{
  "init": "normal",
  "init_std_qkv": 0.038,
  "beta1": 0.95,
  "lr_head": 0.0123,
  "max_grad_norm": 0.5,
  "doc_mask": true
}
Each number is 200 + 20 x the weight over its row's rms, rounded and kept within 0 to 999. Layers, rows and columns count from 0. The size before them is the row's rms in percent of the matrix's.

# layer 12 MLP gate, 640x160, rms 0.162, rows 572-586, columns 0-159
093,189,164,201,225,179,226,194,179,161,162,195,177,215,167,174,213,192,207,205,214,172,191,187,207,202,199,243,214,209,220,178,235,179,203,183,182,228,193,187,180,173,217,192,213,209,183,212,159,178,182,187,212,218,198,217,215,235,212,175,184,202,199,221,205,171,175,210,147,193,230,198,193,175,176,200,224,222,172,208,183,162,222,193,226,223,207,185,219,196,212,216,173,216,187,183,200,231,227,211,228,179,191,223,208,200,214,189,201,190,196,222,186,240,152,208,226,215,191,200,195,168,201,203,221,214,188,220,195,204,226,192,196,170,212,200,181,204,244,219,203,199,183,193,198,231,173,179,192,228,188,178,176,184,167,183,179,176,186,204,181
092,191,229,226,194,198,196,181,164,202,208,164,217,215,178,233,184,196,238,210,194,184,203,194,191,183,213,154,198,199,218,189,188,214,186,244,169,179,197,162,168,213,248,221,189,182,209,202,179,168,205,176,183,163,175,183,196,239,219,198,211,191,195,192,210,169,184,216,190,198,206,198,203,185,197,172,192,197,187,224,200,202,230,185,208,167,200,208,207,190,220,206,211,220,203,191,179,201,220,190,189,233,241,210,178,173,194,209,189,186,212,219,206,173,200,205,183,202,211,249,200,183,188,161,200,234,193,202,198,197,194,189,203,199,183,190,253,247,243,195,201,203,199,227,198,163,192,189,215,216,209,174,166,219,210,224,178,162,202,197,213
100,215,214,217,188,205,208,247,229,192,221,191,212,195,213,190,193,176,210,203,173,212,246,222,214,167,222,189,217,223,182,173,198,202,172,214,207,192,180,186,235,203,192,189,197,190,196,221,195,200,213,198,227,208,168,233,178,216,169,224,155,201,203,210,205,210,191,174,206,199,210,193,212,188,203,210,239,176,179,201,178,196,200,197,197,230,215,201,180,233,218,211,183,219,188,195,169,209,237,210,191,208,194,181,236,154,153,214,193,209,202,183,194,224,172,180,185,199,199,209,174,220,164,177,206,207,173,190,206,157,177,227,231,201,212,207,216,212,211,215,178,186,229,189,211,158,229,214,191,229,181,212,213,191,159,216,162,178,227,212,212
103,206,162,186,199,240,240,205,222,190,191,172,227,214,205,243,239,174,243,211,241,251,194,233,227,209,209,222,208,212,224,194,180,220,226,184,186,187,180,201,190,196,199,218,183,207,168,142,204,216,187,187,185,232,184,251,234,231,205,205,227,224,198,225,197,207,210,212,209,157,207,188,214,183,189,193,202,197,214,194,205,183,194,204,198,210,223,196,164,240,206,217,214,181,205,207,173,171,216,213,249,199,188,179,189,192,199,195,229,200,200,181,198,240,207,214,203,188,199,200,168,171,211,204,193,180,178,194,191,178,182,203,192,188,198,209,198,214,166,196,210,187,185,209,183,197,179,196,185,199,177,171,207,226,194,205,183,185,202,190,212
100,189,199,150,218,196,187,218,170,184,164,209,206,197,178,222,204,180,182,209,230,203,193,193,162,207,219,191,224,209,185,159,212,205,196,197,207,184,217,154,197,232,203,186,230,192,216,225,184,238,197,223,232,220,208,197,214,201,174,201,227,155,191,211,159,214,195,213,227,212,189,183,191,201,186,198,190,196,203,199,183,202,158,167,169,185,186,205,224,189,216,188,197,196,218,190,169,215,217,187,228,175,185,192,184,205,196,244,248,249,180,180,238,221,222,198,185,190,203,214,213,177,215,217,218,195,209,197,235,185,199,192,168,172,211,193,177,192,190,188,175,224,214,183,181,209,218,170,211,226,211,202,204,201,195,190,180,228,204,224,233
095,185,208,168,204,223,179,210,197,194,183,205,182,211,197,225,175,184,244,162,216,209,218,179,236,208,197,188,221,201,186,205,195,203,251,149,207,178,180,213,187,187,195,151,174,194,180,178,212,212,150,196,203,189,191,193,204,241,161,233,257,187,244,221,193,215,205,216,193,197,220,178,198,195,209,207,202,213,181,207,184,188,206,173,185,236,180,234,200,199,216,207,204,195,203,186,214,213,194,200,214,180,187,201,180,192,200,166,213,203,190,200,182,195,187,195,189,205,172,212,202,221,202,199,183,215,173,171,182,219,163,189,241,198,215,196,223,196,163,199,218,183,212,156,199,211,169,195,186,192,202,177,197,183,175,213,169,193,237,200,216
098,219,192,179,208,164,199,241,166,206,179,185,211,204,229,209,211,197,193,187,177,218,175,188,191,201,183,213,215,235,195,196,205,184,169,236,189,223,218,176,204,198,220,219,199,195,216,181,194,219,169,239,184,193,235,181,212,190,233,215,223,188,219,175,189,203,221,187,163,167,202,211,229,182,212,211,198,211,187,235,185,202,217,186,206,198,175,199,185,206,211,255,182,163,207,235,192,179,211,210,197,223,212,148,217,198,177,179,199,223,211,199,178,225,212,193,215,214,181,212,181,197,210,184,196,187,201,186,183,201,216,264,203,212,180,186,187,230,158,173,232,195,207,217,207,233,203,235,204,213,169,217,188,193,188,178,196,194,210,224,177
101,200,208,202,194,186,179,191,196,189,167,180,220,202,217,182,151,189,199,159,240,202,184,193,201,201,221,185,206,198,201,211,223,233,157,217,210,181,212,208,200,207,225,147,198,201,168,223,178,198,194,222,178,216,187,210,198,196,198,207,178,183,187,214,195,197,189,193,212,206,195,206,239,207,169,226,216,222,197,222,202,204,188,224,173,187,201,186,213,204,185,208,262,169,197,195,220,171,173,201,220,191,218,210,189,222,232,182,215,184,202,192,217,184,208,218,172,190,206,217,249,173,217,220,175,169,183,205,184,209,235,246,204,166,212,205,198,174,197,204,234,178,182,185,199,195,203,229,154,222,168,197,208,210,177,211,194,166,216,217,171
100,203,179,209,191,197,222,177,196,216,221,186,175,192,186,240,193,184,178,174,209,207,195,241,210,207,178,192,216,190,229,130,178,177,180,163,166,197,197,202,183,221,222,207,184,199,187,169,227,187,197,227,197,189,204,185,189,197,195,218,184,229,192,152,188,184,189,225,169,230,205,162,210,200,185,239,204,211,233,215,173,213,190,194,194,205,153,210,196,194,181,214,198,196,226,221,177,166,206,189,204,183,167,217,237,166,193,183,189,229,190,203,218,185,199,172,186,234,195,187,218,200,221,220,214,184,192,232,193,209,200,186,206,211,213,231,200,179,237,206,205,191,207,191,225,201,160,238,191,182,190,189,202,177,207,183,221,227,210,217,193
100,231,210,221,206,210,193,227,190,199,218,220,204,218,206,205,199,162,173,205,174,221,149,188,184,181,178,225,195,204,237,179,183,152,228,210,179,200,222,188,213,183,181,195,217,227,169,192,210,251,188,199,227,209,190,188,187,176,187,188,192,207,195,190,166,222,179,223,197,210,236,198,194,197,215,171,220,193,174,191,185,203,194,194,233,219,169,226,198,194,214,173,200,202,171,191,201,204,209,211,225,216,200,184,187,205,200,178,212,252,200,143,201,209,166,228,216,235,191,192,192,188,198,204,185,190,182,188,198,223,197,242,200,181,217,197,243,228,201,207,181,186,204,221,232,175,224,219,206,228,197,242,217,195,175,213,204,187,184,195,220
102,219,235,211,185,174,215,207,181,188,188,212,206,167,219,203,197,195,221,188,224,201,184,173,242,199,199,179,227,239,199,146,182,217,179,219,194,235,184,185,178,201,184,165,216,205,211,203,166,208,194,211,175,198,194,201,196,147,192,215,174,218,184,221,197,220,220,194,213,210,228,207,215,205,188,152,192,211,160,173,191,183,203,230,196,207,231,200,199,213,198,205,237,196,189,224,215,196,206,202,182,193,222,169,203,174,190,190,197,179,229,193,210,207,178,219,228,227,179,193,204,185,201,177,216,205,211,134,167,207,181,178,194,235,234,231,180,227,194,253,191,183,211,199,193,171,198,224,193,211,192,206,207,194,179,198,190,200,192,190,207
111,214,180,201,182,190,225,196,170,186,213,177,200,195,200,186,187,191,208,211,218,234,190,188,200,205,177,210,171,180,194,190,208,210,196,209,181,217,214,225,217,191,180,212,204,203,180,207,209,182,198,221,157,224,190,211,194,200,210,206,197,182,177,164,166,231,173,219,201,188,226,198,207,218,209,186,186,215,193,195,176,203,242,235,176,211,213,207,181,235,184,240,206,205,200,206,216,219,200,195,193,184,217,153,218,174,195,192,228,201,168,204,163,198,202,201,208,236,166,216,216,189,235,175,216,225,186,171,219,168,182,222,243,185,213,211,228,169,176,181,165,182,198,179,220,222,176,182,160,228,180,224,208,208,184,204,181,179,198,250,236
102,223,186,198,178,230,226,226,198,239,208,225,196,203,189,196,223,195,205,205,199,173,161,173,196,213,215,179,181,173,149,181,233,191,194,186,190,194,205,170,177,211,213,199,198,224,185,165,193,161,220,166,217,234,209,205,191,195,238,199,182,214,224,193,190,234,219,149,176,218,222,170,214,178,197,213,220,166,198,213,175,212,203,189,190,200,185,218,200,190,220,203,194,218,202,214,204,228,213,251,209,191,219,204,201,216,200,163,193,206,221,179,196,203,217,206,208,213,197,233,203,153,196,216,209,207,207,183,201,185,200,256,212,216,223,193,238,210,160,217,189,195,201,208,232,172,218,195,218,222,213,216,234,201,203,182,196,171,198,198,205
100,211,206,188,202,187,202,215,191,220,208,228,189,223,216,241,210,209,205,180,192,183,183,168,235,237,189,191,214,187,215,174,198,206,196,224,182,183,195,210,201,189,183,170,236,203,150,233,191,196,189,241,210,190,207,205,207,191,205,191,195,181,219,178,153,174,194,176,200,187,208,222,209,176,174,183,150,208,179,201,166,200,208,170,228,189,183,227,200,210,170,187,169,198,170,171,195,186,238,208,197,209,200,224,211,198,188,199,198,202,177,198,193,197,182,138,184,206,160,198,209,200,221,189,215,216,207,205,197,211,207,155,243,202,189,227,195,194,211,194,175,184,264,195,209,205,197,193,189,217,208,232,194,205,189,197,206,167,212,231,178
098,188,190,219,216,239,243,208,222,224,205,201,196,174,229,199,231,204,167,217,171,175,205,225,187,208,195,239,175,203,215,190,196,195,199,186,179,180,191,179,171,223,219,214,175,195,166,176,228,184,179,202,217,174,199,203,153,190,227,222,225,158,205,211,195,211,237,183,211,198,216,190,211,224,175,177,201,141,192,246,181,189,198,195,201,203,197,207,186,206,193,172,224,191,185,218,207,195,212,208,209,199,175,193,212,178,176,154,201,221,185,203,188,197,204,224,189,175,213,213,174,192,201,206,202,200,199,184,211,199,193,192,222,197,204,226,204,245,226,155,235,197,207,190,171,173,186,209,221,225,222,186,221,203,163,226,190,202,189,223,218
# layer 12 MLP up, 640x160, rms 0.163, rows 572-586, columns 0-159
093,191,175,244,234,165,200,178,183,194,189,202,224,189,218,212,202,206,172,155,203,190,165,216,189,218,163,179,204,179,203,199,194,187,209,195,189,213,213,201,212,238,206,229,233,198,203,205,181,248,189,184,209,231,198,161,216,190,225,176,215,219,168,234,196,185,168,203,187,196,189,218,205,210,203,194,215,180,231,207,218,205,198,200,205,176,214,200,195,205,191,239,191,229,156,222,187,221,224,180,218,231,202,212,180,192,208,244,208,227,214,192,223,221,211,196,167,199,219,226,190,190,188,181,181,233,190,191,172,185,214,183,223,218,175,212,220,228,215,190,186,204,159,178,186,213,217,217,190,231,191,207,192,213,211,230,214,224,161,209,220
089,198,207,236,182,204,182,183,191,233,207,168,242,203,183,193,192,214,227,213,209,221,236,205,206,195,238,166,157,197,218,191,196,190,206,223,221,218,185,199,176,233,213,224,171,203,216,213,167,211,179,188,216,191,208,188,223,223,216,177,193,196,211,232,188,195,158,233,219,195,203,197,185,202,220,160,191,206,185,176,212,197,196,160,212,206,238,220,201,192,180,170,208,215,201,172,187,212,222,186,174,225,244,189,200,204,176,199,223,224,222,220,185,191,172,174,193,208,204,217,188,208,221,180,223,192,192,190,223,197,189,216,173,196,173,224,168,217,198,188,201,226,218,157,198,220,205,186,261,191,224,182,200,203,202,242,189,192,201,208,211
106,188,211,215,160,155,184,228,223,227,247,215,198,219,186,166,191,199,192,245,211,192,193,192,201,191,220,209,210,214,225,189,190,178,174,209,211,188,185,210,208,185,229,223,210,212,179,251,180,204,179,187,195,215,243,200,182,219,174,207,188,189,235,211,193,197,209,217,200,195,218,172,198,218,183,219,226,190,211,162,203,176,184,239,188,225,204,199,194,168,198,214,210,177,214,180,197,204,218,178,206,203,205,167,217,181,164,200,196,215,211,183,178,184,177,182,205,217,198,223,199,191,186,175,203,224,173,174,217,166,195,211,170,234,232,205,196,165,176,210,218,188,232,163,232,197,158,210,202,205,192,236,206,177,188,212,193,201,195,168,182
104,210,216,189,150,181,174,212,201,216,207,214,225,226,193,173,219,202,192,195,189,183,163,188,196,190,213,232,185,213,149,204,196,168,234,162,222,210,193,186,208,186,210,202,169,222,186,220,178,198,160,209,166,205,215,166,188,231,188,245,191,208,183,174,220,224,198,184,200,231,210,196,172,192,205,148,216,170,198,225,189,185,187,235,173,216,209,222,230,212,208,215,184,214,242,182,208,220,187,191,219,205,168,232,206,217,192,176,202,196,220,228,216,230,205,215,215,194,199,189,189,199,223,189,204,210,195,213,228,220,209,196,201,207,212,222,185,202,230,177,188,184,205,201,227,204,204,204,245,158,218,210,188,192,175,200,203,218,218,184,226
096,182,219,200,205,179,173,234,198,167,188,170,182,208,246,214,218,186,250,183,225,199,209,216,204,227,201,204,185,192,214,211,216,176,200,194,232,212,211,199,212,204,193,209,201,226,199,179,149,218,200,173,179,203,200,197,153,212,182,169,177,169,198,181,190,189,194,207,201,223,164,177,202,194,203,192,206,179,185,224,214,230,199,209,196,212,219,242,214,217,205,202,204,207,190,224,211,220,205,185,177,146,177,209,231,188,181,184,189,210,211,221,176,225,169,170,182,189,225,177,175,232,202,197,232,176,188,227,219,176,194,201,211,195,190,169,207,190,193,167,191,214,191,194,194,237,220,206,230,214,228,164,183,200,203,230,234,211,229,213,212
104,227,187,232,156,178,220,203,198,145,224,223,236,221,244,221,204,220,230,214,213,143,207,210,198,210,233,184,218,229,188,186,203,176,200,211,216,231,211,204,235,194,195,183,185,191,222,199,169,208,196,201,168,212,200,187,179,195,191,189,204,199,206,162,198,184,203,172,202,229,206,217,181,166,193,227,188,175,214,175,204,182,201,190,169,187,200,193,220,188,232,238,237,191,175,198,215,212,205,179,194,208,171,237,172,173,175,201,169,193,192,213,180,210,197,228,178,212,206,178,212,197,206,193,234,192,185,205,191,197,205,198,210,196,233,215,214,219,215,186,183,189,200,210,197,190,231,185,175,185,174,158,183,198,195,182,227,224,176,180,202
096,190,172,188,206,216,197,183,195,180,217,185,177,194,202,183,192,241,229,210,213,210,199,245,201,236,221,228,182,173,181,179,150,224,227,208,180,212,177,211,232,147,210,201,205,173,173,223,175,217,207,215,206,186,202,204,186,203,197,203,218,200,168,181,199,209,243,196,229,159,181,188,207,192,175,206,232,221,217,176,194,217,176,207,184,181,177,213,221,173,201,188,187,229,186,228,215,179,152,219,233,191,169,191,164,204,232,196,233,210,233,212,173,160,181,194,223,180,211,209,200,189,205,199,232,214,205,209,197,180,203,180,229,187,190,203,206,189,236,209,189,218,190,210,196,220,174,184,183,186,209,200,213,182,194,190,201,183,210,219,211
096,224,232,203,192,197,197,219,167,229,171,223,194,169,229,174,230,209,191,196,191,214,196,205,161,218,213,194,193,229,188,169,191,192,208,201,206,213,186,167,193,240,197,240,196,198,187,190,213,188,179,166,230,178,223,198,212,186,201,178,194,180,197,233,199,231,190,180,198,200,189,154,153,196,205,194,175,188,186,218,214,190,203,190,213,213,229,204,192,230,218,178,191,270,175,197,196,202,192,222,198,191,206,196,223,192,172,203,199,207,205,225,203,212,196,210,192,204,171,215,142,211,188,180,199,200,208,182,201,177,161,214,261,190,170,205,212,229,213,203,199,203,229,199,193,189,215,206,190,183,221,190,222,181,212,215,217,246,200,191,215
097,204,223,234,208,184,183,206,194,170,195,238,183,242,198,201,193,210,211,193,217,220,197,188,228,170,196,194,221,208,213,190,205,163,181,216,184,201,210,175,190,218,183,200,186,187,208,175,198,198,210,179,180,192,245,201,176,215,208,239,199,166,219,206,199,219,244,186,196,217,217,216,233,194,204,170,174,232,212,186,204,209,178,185,220,208,167,184,228,183,211,233,226,207,236,190,183,187,207,230,207,177,207,173,193,168,202,222,208,221,180,232,204,198,171,199,203,213,196,197,251,207,204,239,245,194,177,200,224,182,185,204,218,228,220,179,176,176,206,219,172,188,185,196,194,205,220,195,232,194,223,217,212,253,199,213,168,209,173,199,202
107,159,175,245,172,161,192,217,211,191,155,217,203,172,211,183,181,201,222,219,188,197,193,198,189,229,168,201,218,205,176,190,178,197,195,202,195,222,207,202,204,207,244,167,212,189,230,201,151,232,202,192,207,236,185,191,185,175,206,187,229,185,208,210,197,188,233,179,232,216,191,220,192,179,187,202,196,234,142,207,206,205,236,173,185,204,177,178,168,195,209,213,225,230,205,185,173,210,204,214,197,202,197,206,192,207,193,215,179,219,222,219,191,223,164,189,236,178,224,229,178,201,193,201,231,197,215,201,214,196,162,208,203,184,201,204,187,179,190,227,201,204,216,204,226,188,207,245,195,205,170,200,189,204,174,211,219,170,172,186,208
100,229,218,212,206,241,209,206,229,235,213,182,163,200,227,197,218,198,199,207,192,186,186,199,172,188,188,186,191,219,204,202,195,202,210,187,166,228,231,172,198,213,223,199,208,231,213,225,204,205,203,170,204,232,170,195,186,218,157,235,170,231,206,215,196,203,203,181,197,207,205,230,218,178,197,167,209,194,209,165,192,190,171,210,189,178,189,178,212,180,181,140,176,206,195,223,188,194,219,214,169,191,204,180,192,171,162,242,176,175,198,162,189,215,189,208,214,187,196,160,212,192,201,228,207,191,214,188,191,193,222,199,215,205,194,205,200,214,215,235,203,179,198,216,153,213,216,194,187,158,216,224,196,192,189,202,176,211,242,223,173
107,220,201,203,211,193,196,202,173,201,209,194,191,209,209,197,183,176,186,193,205,209,200,200,183,196,212,212,196,228,167,177,208,170,188,166,207,195,220,181,161,217,184,219,186,186,235,169,219,197,212,164,208,190,221,196,214,154,208,153,174,182,201,199,212,219,217,168,210,208,229,207,205,233,212,164,211,202,167,185,203,190,229,216,206,245,172,212,199,204,219,181,206,174,158,213,188,234,211,193,169,219,213,206,194,208,209,194,222,226,235,239,186,214,195,208,193,228,196,222,176,199,231,187,182,201,228,201,186,207,207,210,200,208,162,230,190,206,214,221,206,207,213,237,175,205,218,193,245,172,157,152,208,180,200,202,189,168,231,196,210
095,183,183,169,172,199,165,197,211,184,212,208,216,210,202,215,195,178,184,170,175,202,226,196,208,180,218,193,159,231,210,192,203,203,211,187,185,207,217,226,169,203,193,181,187,223,209,176,177,239,189,212,168,171,177,204,197,170,211,200,214,219,203,179,185,230,207,192,221,185,236,185,190,188,228,201,194,221,164,237,203,231,190,175,201,218,219,210,171,167,191,188,190,200,218,223,191,174,225,202,219,175,205,169,176,195,262,171,214,207,219,191,228,222,211,250,184,197,228,223,193,180,176,207,220,200,182,191,218,203,159,195,206,170,212,203,225,207,200,195,200,230,206,198,213,177,226,203,214,223,236,211,224,207,228,209,218,231,197,179,181
112,212,192,170,198,206,202,210,179,145,250,214,214,185,163,209,218,179,185,234,209,189,184,175,217,194,206,205,167,225,193,196,197,181,180,207,219,226,190,185,187,219,211,170,174,210,230,222,209,197,215,221,190,219,198,202,211,179,190,169,204,174,190,183,184,197,215,210,243,202,198,230,212,184,225,231,186,210,221,207,178,152,222,204,199,197,199,193,214,209,156,185,209,191,195,215,184,182,166,189,189,264,196,215,199,194,210,206,208,212,233,217,170,192,191,212,220,178,185,199,225,214,214,197,227,180,180,192,214,233,198,187,202,223,214,208,177,213,225,196,209,176,207,232,202,156,174,213,229,201,174,187,179,218,235,192,175,188,205,190,163
094,190,196,206,187,191,183,191,167,203,218,195,221,218,165,211,183,178,208,218,217,200,194,213,234,182,187,205,224,172,192,230,204,214,219,195,197,223,181,208,185,229,203,224,191,200,195,222,173,207,177,221,149,217,219,210,210,196,211,208,218,197,163,217,186,182,202,228,206,217,213,196,168,207,212,179,206,250,218,193,210,226,205,248,220,174,185,209,163,168,201,212,187,178,172,192,212,209,183,156,189,183,226,200,210,197,211,151,220,173,185,207,174,206,206,208,248,217,169,226,191,192,211,231,228,215,233,178,219,211,194,214,218,202,188,209,203,191,232,204,191,214,171,197,208,251,218,222,195,192,210,218,229,227,226,184,185,227,179,184,193
# layer 12 MLP down (transposed), 640x160, rms 0.122, rows 572-585, columns 0-159
094,202,197,188,171,224,196,209,214,186,204,190,206,171,224,217,208,181,184,177,200,184,214,232,211,190,203,196,175,222,204,182,210,199,204,224,218,195,227,219,183,176,169,214,178,177,218,219,212,184,184,211,194,170,193,211,205,157,193,196,230,222,211,165,189,199,210,186,212,202,208,219,224,208,199,226,232,185,231,195,187,213,199,205,198,163,177,173,199,209,184,197,217,219,202,218,178,193,173,221,179,249,179,201,201,186,199,196,188,224,180,135,238,157,237,184,198,148,184,210,234,237,207,167,190,201,218,171,196,231,195,204,201,201,218,192,180,197,184,193,183,184,232,206,192,204,228,220,181,226,198,211,225,186,237,210,188,213,226,241,196
079,196,215,182,185,196,196,229,187,203,207,225,170,188,218,196,203,166,200,167,195,181,196,206,196,188,212,234,189,190,191,168,211,228,201,177,194,204,220,215,223,197,184,159,227,207,168,168,207,171,184,234,190,236,238,204,198,193,216,207,214,191,208,181,217,188,235,179,181,203,176,176,206,181,192,197,245,208,200,185,273,216,202,210,213,205,216,168,202,196,202,219,224,220,171,231,200,208,182,215,211,215,161,238,222,204,203,211,186,186,168,193,194,229,180,192,219,207,192,181,196,205,198,202,184,194,195,207,188,236,203,198,238,191,190,199,197,180,192,194,180,194,188,198,202,189,227,207,187,207,187,199,192,250,212,149,268,209,213,191,205
100,176,185,215,191,170,198,189,184,168,202,192,230,197,168,185,177,210,183,199,224,220,189,197,192,178,228,207,216,229,199,220,209,208,190,202,222,172,209,196,218,212,194,212,217,199,203,195,185,192,213,214,208,219,225,215,196,183,189,223,216,193,218,213,189,165,245,182,187,194,205,208,203,173,191,248,184,195,217,169,295,208,231,194,211,207,213,164,237,207,160,200,177,184,191,197,193,186,205,195,200,199,168,168,211,165,208,170,179,199,250,140,178,215,203,211,199,182,216,215,181,177,186,199,197,229,236,214,211,206,206,214,204,204,218,196,184,237,219,188,202,211,203,193,213,220,183,235,197,190,202,207,195,184,210,186,197,199,221,190,184
088,188,189,193,173,217,210,185,217,198,170,200,206,205,219,215,221,189,233,230,197,233,221,230,211,214,194,230,198,161,203,200,197,184,193,208,201,161,220,193,189,227,220,201,196,185,178,187,197,198,202,196,194,209,193,229,234,182,198,202,235,207,209,207,207,202,204,213,197,163,185,178,190,198,206,230,188,166,188,179,80,187,219,213,206,181,217,176,189,207,202,177,183,189,216,219,186,150,184,200,228,201,196,174,189,184,212,185,210,221,201,205,201,210,207,190,169,194,194,190,189,155,200,209,194,165,195,197,204,185,222,211,213,189,185,185,210,189,209,221,229,212,178,176,176,202,178,210,174,192,227,159,229,192,210,222,208,196,199,191,204
098,238,199,166,164,197,210,229,210,212,185,184,201,190,184,185,194,232,210,210,200,176,199,196,210,209,206,210,235,193,154,229,189,212,195,201,192,243,216,206,146,216,206,207,179,220,207,189,197,216,177,213,225,201,237,172,175,214,212,174,192,171,194,196,194,221,185,224,197,234,227,218,209,195,209,198,187,189,193,212,152,206,200,209,215,215,211,177,177,215,210,167,179,198,222,198,188,235,161,168,217,177,228,175,195,233,220,185,216,214,191,208,206,212,187,202,195,184,208,227,205,192,183,195,200,169,209,202,212,194,206,234,222,212,201,225,195,210,206,188,249,153,211,183,222,186,173,183,205,178,201,207,222,161,212,228,150,191,204,181,196
107,201,205,229,199,217,203,212,222,192,144,193,208,213,232,205,204,192,174,188,202,207,216,196,194,197,204,196,197,192,202,195,193,187,227,169,211,189,215,232,191,177,192,185,170,219,204,167,228,220,198,197,184,193,231,191,181,199,201,198,212,202,227,221,191,199,183,202,182,187,215,185,185,197,181,228,157,223,199,214,184,208,202,220,190,186,193,201,219,261,200,210,207,213,204,231,229,198,192,181,224,200,145,179,200,207,235,177,185,243,218,220,198,199,189,202,195,198,164,231,180,218,161,186,188,215,207,185,179,194,182,186,236,214,229,198,197,200,212,172,158,160,218,201,230,180,170,205,180,147,232,176,210,195,209,226,192,175,228,182,223
097,219,175,178,234,225,214,216,201,151,204,197,201,209,221,192,180,232,239,200,228,181,194,190,178,218,178,212,171,198,178,216,211,208,206,218,196,171,175,225,192,160,200,206,213,218,185,244,195,205,220,180,236,194,234,224,214,215,186,204,197,183,182,177,184,229,219,194,219,229,191,177,230,205,222,187,232,178,185,205,174,200,182,173,204,210,199,188,205,202,183,205,203,219,157,223,171,219,148,195,238,186,171,232,196,189,203,182,229,225,214,201,213,168,192,180,180,222,161,220,201,210,215,189,244,191,209,219,200,202,209,185,203,222,208,210,169,199,230,222,182,195,236,210,225,194,229,198,206,205,205,225,211,213,214,193,179,201,220,208,200
094,189,210,203,198,176,193,190,220,179,224,204,213,231,185,193,167,189,196,180,229,173,193,195,215,204,179,201,218,172,193,208,224,232,176,202,204,186,217,216,202,177,216,151,159,195,193,227,189,190,206,209,199,207,153,196,203,181,192,213,189,174,217,206,206,205,198,203,220,204,172,210,254,194,203,225,197,215,226,191,166,184,183,195,173,181,179,194,204,184,197,209,230,123,203,206,209,219,195,177,195,198,213,203,192,207,222,157,199,180,233,180,194,179,219,191,158,219,215,210,260,185,240,216,191,167,195,222,181,208,235,214,172,205,223,203,222,186,193,191,223,193,207,201,189,226,198,192,165,206,178,219,206,202,203,212,176,194,212,210,178
099,164,193,188,198,202,171,189,204,197,205,200,189,215,165,202,218,201,208,219,191,187,183,211,229,178,188,195,208,208,205,189,162,210,196,177,206,227,235,155,189,200,211,198,191,213,244,209,194,190,167,215,202,190,169,183,200,205,226,185,198,193,215,215,186,184,201,185,171,234,224,197,153,159,239,201,177,212,178,237,223,186,186,193,186,224,196,211,190,159,195,226,213,223,214,194,197,169,204,196,199,221,198,187,198,197,188,194,201,213,191,222,184,225,187,243,218,190,225,205,224,199,167,184,219,197,159,205,207,177,214,156,229,225,207,244,200,220,196,199,188,178,224,200,217,223,203,227,166,164,212,231,228,181,162,224,212,184,210,205,217
108,177,184,220,207,143,205,228,203,201,202,195,231,204,207,224,199,211,197,191,201,206,199,219,181,198,201,217,190,172,177,195,218,217,209,226,208,175,188,208,195,195,206,207,193,192,179,165,188,192,216,191,184,217,198,202,188,225,234,221,215,219,191,203,188,200,213,196,206,195,172,190,205,197,177,208,271,219,174,224,272,187,213,193,231,175,200,210,182,218,203,222,225,217,193,220,187,189,182,220,241,224,186,175,201,164,205,259,200,187,211,201,162,215,206,217,209,186,244,200,180,184,220,159,205,202,195,230,210,214,188,190,169,159,213,187,219,188,195,183,233,199,182,207,214,173,192,199,178,198,190,198,212,220,173,202,225,170,205,214,211
098,175,216,219,232,209,202,208,179,158,227,196,195,204,227,214,233,147,184,223,194,162,205,217,198,207,211,188,202,170,212,219,182,174,216,232,218,217,229,212,207,187,240,213,163,229,159,202,233,223,204,185,215,184,190,196,213,218,194,204,229,214,225,185,215,203,207,153,211,205,222,250,192,204,174,214,224,204,224,209,220,206,229,190,213,222,206,208,174,207,253,177,173,191,202,208,202,188,178,195,192,205,191,227,212,192,187,209,209,203,204,177,198,215,231,192,213,170,173,206,212,203,220,219,178,171,213,193,228,231,213,222,204,178,194,203,197,190,201,198,193,208,159,220,194,195,198,175,236,202,220,230,206,202,227,210,227,192,170,190,224
110,209,199,170,206,198,232,181,220,201,181,202,234,207,192,241,181,203,169,224,179,192,251,224,174,225,197,189,212,210,201,211,219,193,198,196,213,188,192,174,184,185,178,207,212,194,238,187,166,211,157,204,192,201,179,168,185,193,179,180,167,192,198,183,247,214,200,190,193,235,189,217,205,165,204,198,204,184,216,189,200,227,177,213,234,217,186,179,186,186,179,187,232,218,180,187,182,216,221,169,234,192,167,240,191,227,188,158,236,206,189,175,243,179,185,191,190,231,201,212,189,190,193,220,237,209,209,184,197,228,170,215,219,223,208,233,176,189,217,212,224,212,202,198,171,197,201,188,198,199,211,225,188,173,211,217,186,199,214,220,190
099,185,219,214,183,189,212,208,216,164,202,197,172,214,169,199,165,207,203,157,192,206,204,243,210,221,195,185,177,220,235,173,201,169,196,214,230,225,210,198,206,199,179,188,204,218,238,229,218,206,203,210,176,184,210,194,212,214,246,208,208,225,212,208,209,224,181,227,216,160,220,187,182,223,203,229,198,217,214,194,180,194,180,229,206,202,207,189,209,206,196,145,201,221,171,144,212,194,153,209,187,177,177,189,200,151,202,187,202,221,213,191,184,222,227,222,219,191,164,200,202,198,199,206,194,207,213,161,200,207,180,217,170,229,186,195,199,199,194,167,197,200,179,184,185,176,233,197,214,195,235,209,200,213,172,170,168,200,193,213,209
103,186,202,215,199,194,167,190,182,175,200,205,248,195,196,220,211,177,191,231,199,201,211,216,193,240,182,208,215,188,165,185,187,238,216,187,221,209,193,214,177,216,208,169,206,209,173,209,190,207,208,213,167,225,185,209,209,185,214,160,190,173,164,210,167,192,199,226,207,180,186,170,203,206,199,189,208,201,238,214,277,150,187,198,181,219,239,176,205,211,203,222,199,213,216,208,175,177,207,218,201,223,196,172,177,207,194,173,189,175,214,187,208,204,155,226,231,177,193,226,213,220,213,220,210,196,198,193,194,211,186,200,206,178,195,212,209,213,212,200,191,168,182,196,207,181,174,175,208,198,233,217,193,219,158,228,199,209,196,242,202